config.yaml
num_hidden_layers: 15
hidden_size: 64
num_attention_heads: 2
num_key_value_heads: 2
head_dim: 32
intermediate_size: 384
vocab_size: 2697
hidden_act: "squared_relu"
norm: "rmsnorm"
norm_place: "pre"
norm_eps: 1e-05
positions: "rope"
rope_theta: 1020.0
rope_fraction: 0.5
qk_norm: true
attn_scale: 0.348
bias: "none"
tie_word_embeddings: false
parallel_block: false
extras: ["some layers without positions", "local attention windows", "capped logits"]
init: "uniform"
init_std_qkv: 0.0943
init_std_o: 0.0
init_std_up: 0.0943
init_std_down: 0.0
optimizer: "adam_variant"
learning_rate: 0.00556
beta1: 0.9
weight_decay: 0.056
lr_head: 0.0105
max_grad_norm: 0.5
warmup_steps: 273
schedule: "wsd"
decay_fraction: 1.0
decay_shape: "linear"
final_lr_fraction: 0.0
batch_tokens: 32768
max_seq_len: 1024
doc_mask: true
train_tokens: 125700000
max_steps: 3837
dataset: "wikipedia_en"
Each number is 128 + 24 x the weight over its row's rms, rounded and kept within 0 to 255. Layers, rows and columns count from 0. The size above them is the row's rms in percent of the matrix's.

# layer 6 attention value, 64x64, rms 0.138, rows 18-38, columns 0-63
size [108 104  94 104  99 103 106 100 111 104 102 106 106  96  97  97 101  89  89 109 100]
[[ 57 169 157 157  78 138 121 118 121 151 131 124 160 112 105 108  97 146  63  91 112 126 133 138 138 133 151 131 138 134 163 148 104 166 154  86 113 118 123 120 134 120 135  99 119  84 140 135 114  89 167 105 134 110 128 123 152 122 114 130 126 136 136 124]
 [104 115 106 134 155 126 122 154 158 130  98 121  98 120 132 113 119 133 162  80 114 162 118 158 137 110 125  97 143 121  98 146 116 193 102 106 120 166 213 162 108 102 113 138 112 142 137 102 104 131 114 108 121 148  90 115 115 139 120 134 125 143 152 131]
 [132 170 150 111  82 138 128 140 111 149  89 148  99 142  92  68 130 114 142 124  89 117 105 135 141 136 138 103  96 106 176 137 115 166 149 111 139 150 189 140  97  97  93 143 135 136 136 124  98 111 141 156 140 144  99 132 127 110 112 138 133 109  98 121]
 [ 84 172 110 128 104 105 154 148 120 176  98 112  97 130 113 109 133 142 128 146 125 141 141 158 142  96 126  93 103 127 147 168  89 143 106 147 120 143 164 147 140 134 128 132 143 102 178  91 119  83  98 135 100 138 151  98 119  98  99 134 147 138 106 100]
 [105 122  89 144 145 154 125 154 149 154 157 108 101 148 144 114 150  94 162 116 175  91 121 174 122 125 150  96 135 121 127 132 122 160 140 163 144 164 123 143 104 139 172 143  90 171  78 146 147 157 144 136 121 114 137 166 120 154 127 129  94 118 127 134]
 [141 136 143 158 132 128 111 166 126 155 122 153 131 138 153 158 105  96 115 138 129 116 157 158 147 139 124 122 151 151 132 136 115 185 176 101 133 131 109 128 122 146 147 115 148  97 203  91 125  82  67 111 126 134 126 115 141 124 149 143 117 129 172 115]
 [141 115 103 119 175 130 126 130 103 106 116 132 141 128  99 171 108  82 182 169 128 129 106 118 132 173 123 163 118 108 111 140 166 109 133 177 121 134  97  87 136 135 153 139  96 115 113 148 148 150 146 127 178 128 155 148 116 130 146 155 119 145  89 123]
 [126  89  97 119 157 132 163 140 112  80 126 127 129 133 110 124 109 147 140 140 149 135 161 126 140 118 125 180 106  91  88 110 155 110  38 130 147 136 147 136 104 140 119 111 133 131  96 144 116 141 141 129 113 108 152  86 132 119  93 137 132 150 174 121]
 [ 84 131 180 140 112 142 142 101 175 124 120 138 120 117 131  88  86 110 104 126 109 155 131 124 138 109 159 112 152 121 153 138 153 172 141 145 127 105 176 134 144 128  77 142 159 122  96 145 109 118 159 124 103 127  77 145 137  89 102 118 120 115 114  99]
 [165  95 139 144 131 133 124 164 124 100 108 117 143 102 124 121 115 149 101 139 208 165 138 148 134 123 122 103 129 189 140 148 124  87 120 108 121 154 149 110 140 141 142 155 154 121 145 142 105 123 124 112 155 134 152 131 130 108 126 134 107 150 201 102]
 [108 114 130 146 109 139 101 144 124 150 129 123 116 111 108  91  69 161 144 150 110 103 150 161 108 162 125 132 161 129 154 179 126 133 162 144 157 117 133  94 115 105 124 149 139  99 152 132 129 130 111 104 160 106  96 110 153 122 139 152 160 192 168 133]
 [117 128 159 146  52 152 133 115  95 144 139 125 156 117 115 108 133 132 130 108  98 129 104  77 108 105 113  86 104  79 167 133 128 132 172 107 144 146  97 150 121 138 132 132 117 148 164 165 115 133  99 130 117 109  86 113 129 146 139 131  94 163 128 125]
 [ 74 107 124 126 101 136 110 138 147 117 118 127 111 128  97  83 120 104 125 117 139 144 107 128 139 133 165  88 108  89 193 131 147  94  91 111 122 111  91 159 122 107 114 103 124 154  76 114 128  91 115 140 137 121 111 172 135 119 127 113 112  88 137 103]
 [135 192 134 125 112 145 113 166 115 153  91 134 126 121 137 178  88 124 157 104 108 132 144 135  83 128 129 115 119 151 135 116 150 157 178 139 133 103 147 111 120 113 183 148 118 144 115 127 106 157 100 153 164 143  99  76 112 114 158 135 123 135 132 121]
 [129 116  80 106 154 113 155 129 140 106 154 103  97 108  98 167 147 160 162 139 129  98 125 150 121 159  94 120 118 104 138 154 184 160 164 128 131  87 166 124 148 120 135 125 133 111 172 144 109 143 103 145 162 109 114 135 124 102 141 137  94 153 110 158]
 [126  76 142 122 101 138 116 110 128  97 108 125 122 159 125 119 134  93  96 146 151 158 120 153 130 101 124 104 163 113  62 103 127  87  93  99 144 139 160 127 131 129 125 150 115 181 141  73 118 134 163 156 144 109 124 125 110 135 120 139 110 162 153 106]
 [ 96 150 147 142 104 150 145 187 116  98 138 112 132 150 106  87 106 119 167 141 112 137 139 175 148  96 159 136 111  87 125 108 115 109  92  97 110 155 111 140 118 105 107 110 111 166  86 123 107 140 116 117 144 137  79 106 120 138 137 112 125 165  98 137]
 [129 149 162 120 119 142 157 131  97 131 114 147 130 125 116 126 138 136 139 100  71 121 119 145 135 116 100 131  88 161 102  92 111  57 152  96 140 137 136 144 112 102 147 106 115 125 151 131 103 116  76 149  99 181 136 129 125 152 142 147 133 147  79 105]
 [132 145 189 131 148 133 128 130 154 158 148 138 128 132 140 140  96 116 148 118  79  88 139 156 122 137 109 174 135 118  87 115 151 142 161 109 100 126 147 155 136  91 147 131 161 121 130 162 110 110 163 128  82 150  87 117 133  93 107 117 122 114  83 144]
 [145  51 121 138  87 150 111  90 106  89 170 132 127 119 137 116 149 154 177 117 150 127 133 150 138 114 114 126 137 126  97 105 100 123 167 151 112 124 101 136 146 153 140 134 142 113 104 141 120 133 116 109 156  90  97 125 116 106 109 115 122 165 175 158]
 [148  93 121 123 119 147 101 114  82 140 166 145 124 140 139 124 143 111 122  93 116 129 133 180 141 126 135 131 172  90 142 119 126 136 148 128 135 132 122 139 112 121 141 117 135 119 157  94 149 116  82 163 185 101 109  64 112 119 145 146 124 150 188 121]]
# layer 6 attention output (transposed), 64x64, rms 0.136, rows 18-37, columns 0-63
size [ 96 114 103 106  98 103  98 100 128 101 102 108 119 103  88  94 106  83  83  98]
[[150  94 127 105 107  94 146 121 133 128  88 139  63 115 128 131 136 123 167 135 111 142  92 141 143 143 108 134  64 120 113  82 146 137  96 122 165 151  90 136 116 110 127 166 158 141 115 142  94 164 105 154 119 146 134 153 152 119 161 120 143 119 114 150]
 [129 143 171 154  92 137 128  99 109 114 185 129 139  94 114 157 126 119 101 106 124 111 103 110  80 133 130 138  91 113 136  79 102  60 146 122 109 107  95 133 126 141 141 143 145 117 128 135 155 121 161 143 113 122 122 139  89 131 176 102 110 120 112 148]
 [144 101 143 161 108 136 127 135 122 135 184 110 159 119 176 160 132 113 112  92 157 121 101 113 144 121 147 130 134 143  93  78  98  97 120  85  90 160 127 173 135 166 147 137 132 156 116 106 136 139 150 106 126 174 148 115 110 108 140 115 140 128 133 159]
 [166 101 154 131  97 153 125 112 134  71 152  98 131 133 157 151  91  74 141  71 136 149  94 103 110 150  94 148 144 118 106 101 143 101 118 109 107 118 114 155 134 128 121 129 140 129  69 133 129 150 145 113 132 120  78 157 108 127 138 131 142 142 135 131]
 [130 141 163 174 112 127 108  99 127 149 132 151 150 158 130 136 128 169 120 147 115 135  74  79 104 108 112 162 123 164 123 136 140 111 136 128 108  89 137 148 127 116  99 114 168 105 185 108 102 112 117 143 134 104 108 113  87 142 100 160 162 123 145 104]
 [109 131 106 144 128 120 138  79 137 103 134 118  99 106 127  76 120 143 123 118 137 143  66 133 120 118 122 160 117 118 115 123 149  81  77 138 154 137 131 116 140 116 134 147 152 119 110 165 115 161 145 170 119  79 115 173 126 121 114 132 114 157  83 167]
 [129 161 129 113 141 121 110 146 180 138 108 147 118 144 121 112 142 189  86 123 110  95 162 136 141  75 105  95 189 162 130 146 108 129 114 138 118  95 148 117 178 122 120 107 154 134 165 151 146  91 124 112 118  96 126 117 122 126 109 139 138 117 138 118]
 [135 130 114  91 152 141  95 141 126 132 134 104 143 121 135 157 131 107 108 119 116 116 192 113  92 155  82  79 145 104 156 135 118 125 175 179 146 106 122 108 166 153 133 109 107 122 143  95 155  95 103 105 150 147 154 155 120 127 153 105 127 124 103 143]
 [148 119 112 163  87 121 151 131  94 125 129 105 125 121 119 182 170 150 152 115 138 141 113 137 155 162 142 134  94 109 126 111  85 104 121  72 132 158  87 144  95 117 183 126 122 124 136  96 128 159  93 123 128 155 157 103 144 149 151 129 114 109 143 142]
 [109 129 103 114 127 119 163  67 114 137 123 140 145  85 145 143 119 133 126 118  98  95 145 145 124 137 164 152 125  84 123 113 163 134 114 127 168 120  81 107 133 132 111 104 110 114 106  97 113 149 103 151  94 100  87 138 164 106 133  83 137 113  92 158]
 [167 117 124 101 163 130 169  84 156 105 127 134 129  86 132 163 135 155  96  85 101 129 139 124 145  76 127 148 101 128 105  86 126 103  78 135 149 122  74 105 158 128 126 115 108 120 121 152 120 100 147 156 113 146 164 143 119 127 152 109 128 124 118 128]
 [132 131 116  85 170 135 154 137 108 157 127 104 115 147 149 121 131 116 144 158 140 150 125 151 158 145 149 161 123 163 114  98  89 131  78 119  67 115 168 154 121 124 101 143 122 122 103  92 140 126 147 120 128 174 175 115 108 117 141  89 153 103 113 136]
 [149 121 151 153  88 123 136 119 109 140 120  90 130 131 151 168 142 159 142 134 103 130 136  75 125 134 103 142 146 138  75 112 123 161 146 113 119 146 183 143 108 142 150 139 109 130 131 110 121 146 134 110 115 159 169  68 164 102 130  81 142 142 144 159]
 [121  98 140 139 161 103 145  90 146 107 145 172  95 103 143 112 151 132 111 140 134 113  79 130 169 106 166 144 133 133 114 122 102 100 102 119  92 138 113 124 142 139 106 151 132 116 148 154 138  56 146 118 101 102 117 185 115 110 137 106 110 133 140 156]
 [142 156 176 128 162 133 122 139 102 129 140  97 127 133 112 132 126 150  99 120 111 147 174 146 142  87 136 121 160  96 119 179 109 125  90 167 136  96 112 133 153  77 134  96 124 144 111 140 106  88 120 114 108  92 165 163 113 146 123 160 129 137 146 153]
 [119 143 121 170 140 150 156 155  97 152 153 145 133 146 116  90 156 119 120  96 145 114  91 105 132 123 175 177 125 135 173 112  90 130 171 109 110 154 135 115 131 160 151 130 156  83 118 130 156 147 106  81 112 141 109 125 124  93 136 124 151  96 121 139]
 [116 114 136 152  90 120 123 106 143 147 131 145 117  98 149 143 183 152 113  78 139 149  75  75 124 146 154 142 110 167 148 107 101 106 156 107 109 115 163 162  82 141 135 148 180 116 124 118 132 143 140 147 139 138 118 109 128 150 118 148 129  99 153 138]
 [132  97 131 190 119 127  95 142 133 112 125 123 131  94 173 125 118 108 121 113 173 140 117 123 137 147 175 136 167 104 173 157 129 129 121 103  83 123 111 122  73 102 106 135  81 138  97 109 121 114 172 131 160 136 118 143 121 127 124 125  92 118 122 148]
 [133 100 108 152 145  94  90 125  94 117 106 147 137 104 148 176 129 136 126 161 137 141 123 136 152 149 141  69 124 150 173 122 146 139  86 130 113 110 104 130 118 116  79 136 101 129 126 118 131 104  90 160 153 172 177 137 152 171 122 114 120 121 130 144]
 [152 176 149 119 124 132 145 150 105 178 139 125 102 173  87 112 137 100  95 137 129 143 108 115 141 119 135 116  90 131 109 139 138 166 122 142 137 119 175 144 115  92 150 125 112 191 146 117 122 129 113 133 105 154 145 102 115 152 131 176 125  91 124  89]]
# layer 6 attention query, 64x64, rms 0.16, rows 32-63, columns 0-63
size [104  98 108  93 110  98  96  97 108  90  87  91  93  95  97 109  96 100  94  95  97  87 121 102 100 102 110 103  91  99 112 117]
[[149  74 136 106 112 111  97 133  98  57 140 145 134 152 122 164  85 110 133 134 141 159 170 123 137 137 115 143 134 120 133 129 166 120  91 122 122 109 107  95 125 150 131 142 155  86 133 126 127 136 116 114 140  83 115 169 134 134 150 161 113 176 146 146]
 [123 123  92 134 159 159 169 133 138 142 153 108 129 138 119 173 132 137 110  99 131 142 153 115 113 108 151 158 158 174 159 142 115 114 118 111 121 106  73  76 121  93 114 134 106 116 112 136 150 143 133 148 155 113 107 133 174 120 160 107 114 187 149 122]
 [162 104 144 134 136 152 170 100 115 100 118 144 133 132 114 142 113 133 148 140 135 150 127 133 140 116 109 153 105 100 114 109 135 159 127 117 146 144 152 115  96 150 124 129 141 145 129  82 119 150  97 193  82 176  67 138 146 126  79 126 150  90 131 134]
 [115 114 134 141 146 138 149 115  89 141 119 154 139  82 126 142 127 130 157 118 126 167 126 117 158 143 130 124 142 172 128 161 162  95 105 107 126 126 106 101 163 128 127 151 145 155 154 126 126 113 157 200 147  87 130 156 113 116 150 137 162 163 126 183]
 [168 125 133 128 122 109 150 160  81 137  99 155 158 162 137 120  87 105 126 127 130 139 166 164 135  90 129 115 129 107 145 128 171 145 141  68 122 172 165 112 111 130 126 147 119  93 136 101 147 120  95 126 145 133 146 149 104 132 160 135 119 147 180 127]
 [136 113 136 119 147 144 163 110 129 113 124 152  99 100 158 129 118 157  86 100 123 133 140 117 104  92  96 154 200 122 155 158 111 120 145 107 144 128 106 125 122 114 174 126 137 117 143 118 139 161  95 184 158 148 128 169 155 121 116 153 127 150 156 153]
 [111 113  85 128 155 111 147 120 100 155  75 123 118 141 145 108 133  74 145 137  84  77  94 153 152 128 136 100 135 131 158 147 145 143 172 153 131 109 137 131 101 145 149 134  94 102 128 112 128 108 108 122  85 146 178 123 114 106  96 127 133 104 108 122]
 [164 101 114 129 113 163 164 134 159 143 126 132 138  80 131 130 129 143 116 137 178 155 136 127 120 136 140 147 142 107  89 148  94 125 110  84 131 123  92 161 129 133 143 139 132 126 191 134 102 146 108 195 118 181 100 143 124 115 130 128 127 108 119 152]
 [140 108 122  86 132 108 136 141  93 119 123 132  96 115 172 102 113 179 111 122 151 168 134 107 108 106 126 145 140 108 125 131 129 115 154  75 110 175 160 117 138  89 154 177 119 148 151 128 117 134  89 142 125 131 103 177 129 127 121 173 128 130 103 152]
 [161  99 109 128 129 137 157 157 128 124 147 129 108 134 114 176 134 143 144  86 121 149 132 149 140  92 123 162 154 135 115 126  67 122  71 100 110 168 153 100 128 135 129 149 171 127 140 119 135 176 142 124 115 132 128 176 118 135 140 115 155 154 176 128]
 [102  95 150 133 104 123 125 110 131 138  89 147 149 106 141 153 100 158 104 136 176 135 115  92 113 135 138 153 146 130 122 138 116  75 153 118 156 121 108 157 132  71 104 128 142 134  81 174 113 171 101 128 112 165 107 115 120  93 138 114 100 139 105 140]
 [164 132 152 125 146 121  99 167 100 131  94 122 188 117 150 135 120 107 126 112 189 149 179 128 113 109 142 153 175 171 123 120 129 120 157 109 133 116  94 154 150 126 151 134 151 135 122 136 118 170 108  93 167 115 119 126 155 101 140 149 112 139 143 118]
 [121 130 138 135  99 142 150 166 121 166 141 130 132 145  92 160  92 117 109 135 120 111 164 136 116  83 108 134  90 151 110 108 178 112 130  93 139 102 155 109 102 110 129 163 112 116 140 138 124 149 126 150 108 131 120  96 135 124 184 142  72 182 125 135]
 [111 135 145 131 115 134 132 120 145 104 146 124  99 154 106 142 146 125 113 124 175 139 105 110 125  98 134 111  68 167 129 102  85 112 142 110 108 101 163 162  83 110 104  92 133  90  97 121 122 123 145  70 120 170 126 111 108 135 120 115 138 110 174 121]
 [166 131 155  87  93 175 124 121 113  69 148 138 123  84 119 107 101 152  94  83 115 115 135 125 132 156 139  92 112 115 126 116  98 118  89 111 174 127 130 129 115 126 150 128 134 138 120 129 119  87 147 153 172 114 142 135 140 134 104 104 101  89 152 118]
 [ 95 136 137 111 152 131 115 111 149 152 105 119 138 163 124 107  90 123 144 153 158  91  98 129 125 134 138 124 119 176  87 129 165 154 102 145 102  98 135 153 107 126  93  81 134 131  85 126 146  89 160 144 126  97  99 103 109 127 126 108 132  86 149  88]
 [134 110 146 121 140 116 126 186  96 120 160 152  99 141 123 113  99  84 103 118 112 191 145 109 161 116 128 151 111 149 134 161 164 118 131 107 117 154 127 124 146  90 113 183 130 103 134 137 126 140 128 133 164 116 146 125 122 142 163 125 129 163 166 171]
 [143 156 148 108 133 114 111 178 127  94 126 113  95 107 108 142 125 101 107 107 140 134 159 176 107 113 141 119 123 111 124  90 116 118 109 149 162 117 105 115 121  97 156 121 108 109 117 148 102 114 122  55 152 127 165 119 157 106 133 117  90 146 154  79]
 [148 136 122 126 131 135 160 118 134 177 121 125 152  87 145 126 111 138 144 125 158  98 149 132 123 117 148 152 171 137 169 139 123 149 110 133 116 167  76 119 172 125 169 154 149 128 166 128 107 134  83 159 183 141 130 134 118 144 157  92 158 148 132 144]
 [117 117 130  93 141  91  99 129 117  94 119  93 110 132 151 165 136 130  93 138 143 139 136  76 126 101 122 129 130 127 118 132 147 139 217 131 142 141 150 122 119 132 122 132 124 162 141 117  98 133 129 151 117 119 163 177 146  93 104 142 164 128 124 183]
 [165 139 121 117  97 145 158 102 149 165 147 143 176 103 128 154 106 133 104 101  87 141 142 100 131 126 161 173 144 122 120 147 124 132 156  98 147 126 127 156 104 133  88 172 111 174 147 111 118 149  89 143 107 187 134 126 146 111 129 116 145 131 107 137]
 [125 113 164 118  96 115  96 159 110  94 114 154 128 142 118 108 104 111 142 132 147 171 129 130 160  97 115 132 147 119  58 100 126 154 123  93 105 126 163 190 139 104  78 172 143 126 100 130 126 110 124 123 148 117 118 118 118 133 131 150 145 104 161 131]
 [136 141 137 104 148 140 116  65 145 115 127 110  95 149 137 158 143 159  89 126 151 121  96 105  94 128  89 116 141 150 133 151 125 111  95 136  92 104 116 131 121 127 130  84 167 112 102 144 154 138 160 131 121  75 105 134 167 177 108 157 132 111 108 128]
 [118 173 126 137  96 175 121 120 141 118 154 138 168 108  90  99 103 114 115 113 142 111 107 145 115 127 136 131 119 124 110  95  89 137 171 120 122 104 131 139 155 160 136 118  91 167 104  62 115 122 100 155 131 143 120 157 125 120 117  76 173 115 125 119]
 [102 165 170 148 130  99 110 170 175 158 121 153 121 120 118 121 138 107 138 127 120  95  97 116 154  89 152 107  98 140 150 134  99 101 181 136 137 135 190 155 149 128 106 129 128 131 150 127 103 112 136 110 137 140 168  80 122 125 157 120 139 156 121 137]
 [114 132 134 159 116 137 130  76 136 120 104  91 128 112 135 122 153 132 118 122 127 118  94 161 104 155 103  82 146 113 116 116 109 129  70 182 144  99 111 150 110 156 124  96 129 120 126 128 100 122 125 145 104 142 156  96 109 107  84  81 109  89 101 107]
 [155 167 117 120 121 106 133 153 147 143 106  95  89 122  85 116 130  85 162 128  94  89  97 155 131 172 119 104  91 124 127 135 123 153 130 166 138  82 159 152 113 146 115  91 125 136 118 127 107 119 147 135 138 122 145  93 150 108  99 101 113  91 121  94]
 [126 139 108 125 149 126 140 151 141 134 109 117 132 159 102 158 119  97 109 169 101 112 123 149  94 148 104 152 124 166  97 163 164 148 131 127 170 110 103 102  94 146 129  85 114 166 116 124  81 106 101 160 110 111 171 122 150  91 111 103  98 129 112 135]
 [113 125 121 130 113 149 114 139 126 116 152 140 100 105 111 125 142 154 120 126  98  77 128 117 133 134 126 132 171 109 180  87  99  89 187 121 145 110 130  97 160 172 135 157  80 134 149 111 147 116 119  73 119 127 157 129 100 102 143 144 134 147 124 154]
 [139 119 130 113 146 143 165 130 158 151  76 102 134 154 128 178 107 160  93  92 168 114 152 116 109 151  84 143 154 143 100 171 100 130 100 148 141 117 113  98 102  84 126 125 116 156 137 146 127 156 111 124 177 118 128 160 150 120 123 152 139 128 145 124]
 [116 157 128 136 153 102 102 128 133 109 120 147 140 187 112 115  88 143 144 133 151 139 148 103 111  86 111 139 127 147 118 135 119 161 115  88  92 139 178 144 109 163 130 132 187 125 119 148 159 119 165 146 118  74 152 115  94 155 116 148 143 140 134 113]
 [150 112 104 121  99 108 143 189  91 110 104 142 131 165 141 123 101  75  96 144 124 129 151 134 107  80 132 126 121 103 121 156 202 142 112 110 174 127 153 137 115  96 125 131 128 140 142 106 119 100  91 145 102 111 124 144 128 131 123 160 150 130 133 145]]
# layer 6 attention key, 64x64, rms 0.161, rows 32-63, columns 0-63
size [106  90  94 101 111  95  90  98 113  85  84 109 103 128  95 125  95  84 110  99 103  78  72 115  89 114 106 104 119  99  95  92]
[[184 103 104 157 144 160 129 134  64 108 165 171 123 129 105 109  98 106 143 128 117 130 170 121 155 133 107 143 133 133 143 120 150 128  98 102 143 142  92  88  88 124 142 122 100 129 127 128 115 165 105 138 153 139 142 165  81 133 102 142 123 152 127 122]
 [145 121 122 145 117 146 111 135 135 105 168 156 134 141 123  92 117 170 168 112 203 163 141 159 164 103 149 147 137 114 158 119 135 126 144 122 113 102 120 131 151 113 161 156 104 167 110 132 129 152 125 104 155  95  99 146 104 140 156 183 126 140 126 136]
 [147 105  84 139 148 114 118 129 157 124 147 123 163 103 113 156  72 124 130 123 141 156 116 152 146 135 111  82 155 127 162  93 128 128 131 133 175 108 149 125 163 152 105 107 149 103 116  90  70 121 119 134 153 131 118 135 145 106  92  77 133 101 119 128]
 [144 153 154 178 132 135 148 148 105 109 132 177 177  94 134  97 104 167 146 135 140 143 158 119 163 129 154 128 149 131 134 125  92 133 108 123 140  97 124 152 142 101 169 154 111 142 113 107 114 101 143 157 141 168 132 164  81 110 123 116 143 151 103 160]
 [135 166  96 134 135 112 130 149 127 167 153 213 106 123  92 131  92 124 143 129  99 142 133 133 159 110 147  93  95 122 158  87 141 124 108 131 137 118 162  98 130 154 143 133 106 165 130 107 127 109  96 128 127 174 142 138  94 147 148  99 136 144 114 144]
 [132 115 131 100  92 130 127 170 101  83 162 153 149  95 129 101 123 134 149 137 166 173 155  99 166 107 131 118 169 105 102 145 140 119 141 124 120 104 123 157 174  92 134 130  87 106 142 172 118 120 130  91 141 109 124 141 140 113 106 152 143 134 154 159]
 [102 134  96 151 142 109 163  98 164 154 131  95 144 131 100 110 122  83 117 129  74 121 120 104  98  86 103 152 108 141 188 149  89 150 148 138 148 118 171 130 121 134 100 123 125 126 133  88  97 129 123 142 108 154 135 131 136 144 113  89 115 116 153 102]
 [103 130 134 169 133 149 124  95 141 143 143 132 141  70  96 155 124 169 102  89 165 160 118 105 158 109 135 122 148 105 121 121 110 107 144  98 167  92 124 151 176 143 135 163 110 124 156 118 126  94 132 136 139 164 139 126 150  84 125 107 162 105 131 130]
 [140  89 127 145 134 117 122 135 134 144 137 184  92 101 101 121 123 127 129 171 133 151 155 116 194 119 164 105 137 140 112 128 128 153 146 105 138 112 179 136 181 115 135 105  88 145 133 147  93  66 127 108 120 133 127 159 119 110 136 125 138 145 103 140]
 [169 112 124 160 147  81 136 121 107  88 134 167 133 143 162 151 150 147 174  97 125 134 125 163 172 108 150 152 156 149 140 143 154 145  96 116  98 121 114 122 174 152 152 108 112 168  97 119 104 141 135 105 145 147 140 163 111 137 139 137 140 136 161 147]
 [173  97 142 153 126 142 113 129 133 120 119 119 114 117 162 102 160 108 105 121 109 141 127 137 129 129  62 120 143 143 132 125 119 140 122 129 110 133 172 149 145  85 120  93  94 104 115 148 161 159 179 105 114 111 118 161 140  97 119 140  82 128  73 153]
 [118 128 143  96 134 159  99 135  97 131 135 149 152 141 127 131 140 162 116 140  95 124 158 135 111 125 115 164 129 169  80 143 122 108 143 134  96 149 113 146 155 100 130 101 143 128 159 160 184 181 121  90 152  99 141 145 108 153 114 186 127 124 159 129]
 [128 170 131 134  99 124 134 169 124 139 169 180 115 121  94 103 132 147 154 153 168 132 140 151 143 117 117 117 110 128 135 117 161  98 112 107 159 112 126 100 145 129 141 141  94 156 106 170 114 127  97 140 136 166 155 119 122 164 159 114  84 122  86 168]
 [121  99 118 151 153 113 139 130 154 108  84 100 114 163 166 180 147 146 117 103 116 118  81 150 105 169 108 118 111 132 126 154 137 120 125 125 104 117 122 123  97 148 101 103 165  77 130 129 182 140 133 125 109 119 140 123 185 114 133 148 117 104 142  97]
 [138  84 156 116  93 153 125 105 128 132 106 128 136 121 114 120 127 154 121  85 131 123 128 131 114 100 152  78 188 132 147  80 146 119 135 143 174  94 121 128 205 158 130 105 112 140 132 117 131  97 129 138 156 156 110 160 136 105 151 128 128 128 145 109]
 [106 122 150  97 124 121 115 119 117 132  81  89 121 126 175 108 108 132 121 122 136 122  68 118 111 144 112 123 118 155  94 122 156 110 117 121 107  85 115 165 124 137  91 113 168  96 105 127 169 157 115 126 128  63 136 107 149 155 121 155 114 125 106  97]
 [146 135 127 135 141 104 122 164  95 121 129 190 135  91 116 104 100 132 113 110 159 158 143 134 180 136 162 111 115 127  96 127 135 115 103 135 133 143 145 123 155  93 127 142 103 151 124 134 124 147  86 137 151 182 181 176 116 117 133 110 119 166 111 140]
 [115  91 140  86  72 144 139 147 131 117 101  99  98 150 131 138 154 122 124 139 141 127 167 158  94 105 103 105 116  98 120 148 138  97 137 116 153 143 141  74 139 115 153  95 140 149  99 136 137 151 155 122 131 132 108 123 117 157 185 166 113 114 164 101]
 [141 147 112 148 114 143 136 125 145 125 190 173 140  88  98 103 107 114 147 124 147 113 162 133 170  85 182 113 143 102 141  99  97 133 137 135 116 124 137 120 172 110 178 137 123 160 145 121 124 111 145 106 139 130 115 117  89 104 129 103 156 156 151 148]
 [ 87 118 144 109 116 110 110 132 132 122 139 142 190 139 178 160 134 125  94 128  90 137 127 105 110 116 112 167 153 148  81 155 134 132 148 127 106 107  99 121 123 120  84 139 175 122 140 138 122 179 113 155 121 127 152 160 131 109  89 147 131 144 140 167]
 [ 80 155 148 143  71 112 119 141 163 162 139 150 174 104 159  94  90 141 112 115 136 150 145 132 124 118 157 139 124 138 107 112 165 124 137 144 108  88 115 161 161 124 103 116 111 136 167 132 140 154 123 110 116 165 125  96 126 103 106 129 111  91 123 167]
 [130 102 139 120 155 109 157 128 127 110  81 131 130 127 137 146 150  81  82 127 136 126 124 136 157 135 142 125 124 160 141 129 124 125 121 106 163  80 164 127 135 137 115 114 142 116 115 165 191 121 146 101 148  81 161 134  93 110 115 163  95 119 101  79]
 [157  86 131 114 125 117  81 153 105 109 154 122  95 110 113  94 153 145 153 129 132 167 172 101 154 101 149 154 135 118 171 114 129 124 159  90  83 100 124 116 137 128 122 145 140 148 109 148 129 134 158 131 128  92  97 132 145 159 137 145 132 192 130 132]
 [106 171 126 166 122 150 154 120 140 151 141 152 161 115  85 140  92 164 122 106  81 104 129 148 131 112 143 110 146 123 150  90 122 116 120 159 145 127 141 104 175 178 150 149 110 122 165 130  98 135 173 131 118 127 114 144 108  99 167  86 124 141 125 128]
 [114 161 122 133 118 123 167 125 175 140 117 106 148 118 140 142 152 131 120 126  95  86 129 128 106 136 148 108 135 147 106 163 117 148 139 167 121 113 149 110  97 136 120 176 120 113 150 121 159 108 152 162 118 180 187  98 160 138 164  79 139 123 130 144]
 [152 123 123 114 116 153 138  92 141 138 129  47 172 154 145 139 133 142  93 105 104 113  94 142  82 106  99 149 173  96 149 152 113 105 142 156 133 133 111 153 119 144 114 107 160 129 121  96 148 133 159 159 128 121 116 129 157 119 108 130 161 100 140 109]
 [153 148 132 100 106 142 143 119 115 109  84  84 156 174 125 147 132 111 106 130  83  95 111 157  63 112 107 152 155 113  94 122 113 147 105 155 135 120 106 117 118 125 135 107 164 127 120  88  98 171 144 133 140 110 141 127 155 128 136 151 108 126 122  83]
 [151 133 116 112 118 147 139 103 133 164  97 142 171 158 117 124  88 141 111  96 142 121 109 147  74  68 101 156 136 126 107  90 114 126 126 106 166 112 123 128 122 123 122 116 148 161 141  94  89 186 161 160 144 126 116 158 142 138 103 126 131 129 108 142]
 [134 136 123 178 140 151 146 125 135 161 169 156 144 123  70 125 151 131 132 127 125 125 173 129 150  93 139 111 125 122 161 113 109 160 121 128 154 138 160  92 133 161 134 143  76 114 159 129  98 111 132 123  97 145 112 160  85 139 181  96 130 133 143 145]
 [137 118 126  80 138 157 140 142 114 107 140 148 120 116 169 124 149 165 143 110 191 149 129 134 110 114 112 157 114 125 107 123 149 131 117 119  93 102 138 132 170 126 132  98 130 157 135 167 121 162 122 120 151  63 100 153 113 155 100 184 117 128 137 103]
 [130 134 135 146 154  67 114 121 132 119  94 163 144 133 109 133 112 135 145 119 125 146 159 103 133  97 162 120 140 125 134 125 152 151 103  96  83 140 131 106 152 146  91  71 144 139 113 122 179 110 161 108 132  85 138  95 116 147 142 105 130 136  73 113]
 [118 132 107 125 118 123 151 152  84 163 100 202 121 100 124 108  80 107 146 132  96 141 115 128 144 109 123 140 128 118 151 122 141 118 123 126 161 148 110 156 129 136 117 118  90 184 128 112  94 131 133 140 115 185 151 152 148  91 114 112 110 137  97  92]]